Weights of a small GPT-style language model, trained from scratch on English Wikipedia.
Size: 14 layers, width 768.
Architecture: rotary positions, no biases in attention or MLP, untied embeddings.
Training: a variant of Muon for these matrices, 1070M tokens, 8164 steps.
Each number is 50 + 12 x the weight over its row's rms, rounded and kept within 0 to 99. Layers, rows and columns count from 0. The size before them is the row's rms in percent of the matrix's.

# layer 6 MLP down (transposed), 3840x768, rms 0.0134, rows 3210-3231, columns 576-607
096:64 60 67 46 45 36 59 57 30 74 70 52 54 39 52 54 39 49 33 52 25 22 44 41 57 67 47 53 66 56 56 34
101:36 68 62 69 33 51 43 42 56 40 36 31 61 56 53 63 48 51 59 55 48 68 58 36 49 46 42 56 53 38 51 43
125:62 55 44 32 59 31 36 52 62 49 62 63 44 64 62 55 62 62 63 49 52 45 28 39 59 54 65 48 45 62 61 59
105:46 47 42 46 57 41 43 42 47 57 58 61 57 52 44 65 46 58 47 49 46 48 48 41 47 59 60 34 58 49 39 18
111:46 57 58 46 43 48 69 52 58 64 20 59 41 26 54 59 56 52 34 50 54 58 46 56 53 69 52 45 55 46 57 58
088:31 50 34 54 51 35 55 33 52 39 64 45 49 58 45 75 36 51 73 56 51 50 71 36 39 43 56 48 47 46 64 34
094:62 17 37 44 56 67 64 58 59 49 50 71 82 37 41 42 70 34 64 28 50 61 41 34 28 62 15 69 48 40 56 62
105:56 48 45 52 41 58 60 60 47 74 45 47 75 44 56 54 53 21 47 75 27 41 63 83 43 44 53 54 38 52 53 39
133:53 48 58 38 42 46 52 57 43 53 56 50 58 57 47 32 77 56 38 69 50 49 48 57 69 47 35 60 33 60 49 49
095:35 41 43 51 49 19 59 46 47 31 18 49 61 45 57 65 70 18 44 48 56 48 37 57 43 56 42 46 48 49 44 68
097:40 42 54 38 50 28 42 43 53 33 50 76 47 39 53 60 40 57 51 77 54 40 70 61 65 75 60 55 60 63 52 54
100:42 63 33 40 44 77 41 82 62 38 38 42 66 32 50 68 39 79 52 60 40 54 46 52 52 50 31 43 39 40 49 58
092:60 51 46 34 52 62 51 47 31 36 73 58 62 59 53 38 46 65 36 55 54 71 50 58 51 45 50 58 37 33 44 49
092:52 35 50 75 66 71 51 29 47 54 40 17 36 54 44 45 38 52 53 35 29 43 52 59 55 56 67 66 51 64 44 60
099:69 62 61 62 23 64 54 59 38 52 49 55 42 59 51 59 46 41 59 46 40 47 58 52 48 58 58 56 62 56 35 47
092:65 54 48 38 46 46 63 50 37 51 53 39 45 58 27 67 77 43 42 49 48 64 64 68 39 40 30 45 48 49 36 38
111:49 61 58 78 53 35 66 60 44 54 48 47 29 54 17 41 39 41 60 38 47 48 40 54 12 35 57 66 29 63 55 67
145:73 83 50 36 45 60 61 54 65 63 62 36 46 52 67 24 47 39 51 50 38 57 30 44 37 63 35 37 39 51 54 55
089:40 27 76 45 40 34 54 55 27 59 40 42 56 46 45 60 48 60 63 55 54 42 50 52 34 34 51 43 65 60 66 70
090:25 52 62 67 46 63 41 65 62 32 42 49 41 58 57 61 38 65 69 47 67 68 38 45 69 40 52 54 33 41 57 55
105:33 52 58 61 72 55 59 41 33 48 57 46 64 54 49 61 64 48 69 56 64 31 47 77 59 56 49 76 55 39 35 48
105:44 46 46 41 51 35 37 64 22 40 53 40 20 25 51 64 67 27 48 34 61 32 39 58 75 47 42 50 65 47 48 66
# layer 6 MLP up, 3840x768, rms 0.0954, rows 3211-3231, columns 576-607
102:22 48 44 26 59 53 58 47 40 28 32 57 58 57 48 59 65 62 56 55 52 37 50 60 63 56 52 51 52 35 50 30
109:77 74 44 58 54 48 58 40 34 73 56 50 46 54 62 46 62 44 29 68 34 71 50 59 59 22 44 52 23 52 62 62
108:31 51 60 45 51 45 48 64 54 63 49 37 50 41 30 52 38 75 55 57 49 38 37 60 55 60 52 61 50 37 32 63
094:58 55 49 77 67 59 38 44 33 75 68 69 49 35 40 49 39 58 44 74 66 30 51 47 66 39 40 54 36 65 51 61
104:48 59 34 58 42 61 52 44 66 60 36 40 50 55 57 62 45 70 49 47 65 44 62 48 36 57 45 45 35 43 55 41
096:60 40 52 50 48 44 50 48 44 55 50 52 49 37 42 57 61 59 40 60 74 41 44 55 50 52 53 57 33 45 44 39
108:49 39 43 50 48 49 43 45 55 39 44 35 46 64 40 65 60 59 51 36 44 55 35 40 64 47 46 44 28 73 70 40
083:52 46 43 47 30 31 50 53 37 36 59 33 31 46 49 59 46 58 61 38 46 46 45 47 61 49 30 48 40 51 46 30
091:48 51 47 47 46 70 61 54 50 47 70 59 62 54 32 48 45 60 31 33 70 48 61 58 46 46 54 32 65 41 62 61
105:42 60 53 47 66 62 69 58 39 39 50 47 36 35 40 57 56 49 64 47 42 62 46 34 63 28 38 58 61 64 37 68
101:71 48 50 42 28 40 48 55 53 39 46 38 32 50 53 55 49 54 39 63 27 54 50 36 37 59 53 58 49 63 36 41
103:28 39 58 46 56 65 40 66 55 51 34 48 56 62 37 52 51 47 53 51 34 66 58 46 41 54 64 56 56 67 38 68
098:43 55 29 64 45 51 66 55 25 38 37 42 43 38 30 43 20 39 69 40 56 50 43 54 42 31 66 55 35 45 48 45
106:44 63 54 49 55 42 45 61 39 44 31 52 39 55 41 29 50 70 61 61 72 41 56 57 51 46 43 43 25 72 36 44
094:42 50 54 39 55 37 50 42 55 57 30 57 29 65 67 62 43 56 64 73 40 50 55 38 35 44 58 50 46 55 50 57
096:49 62 68 52 43 54 27 54 61 53 57 58 81 61 52 49 48 53 64 58 47 57 50 50 72 42 39 38 52 56 41 52
113:65 28 35 51 55 53 61 71 38 48 62 36 59 61 32 72 50 60 58 52 38 50 38 39 55 48 60 47 56 55 46 49
103:44 43 57 49 70 34 81 44 39 51 39 69 51 48 46 33 60 38 41 43 24 47 64 53 64 39 29 59 62 46 45 24
091:55 61 55 37 41 41 69 42 41 52 52 57 45 49 37 43 50 47 53 57 57 35 48 38 53 65 57 46 49 45 63 51
098:51 49 58 42 59 46 43 48 60 55 17 63 73 55 40 79 61 72 34 42 49 23 38 41 41 30 67 39 44 48 58 21
107:37 76 41 50 71 55 39 44 52 37 44 46 53 32 33 62 63 56 54 72 68 60 58 43 63 34 28 52 44 27 45 43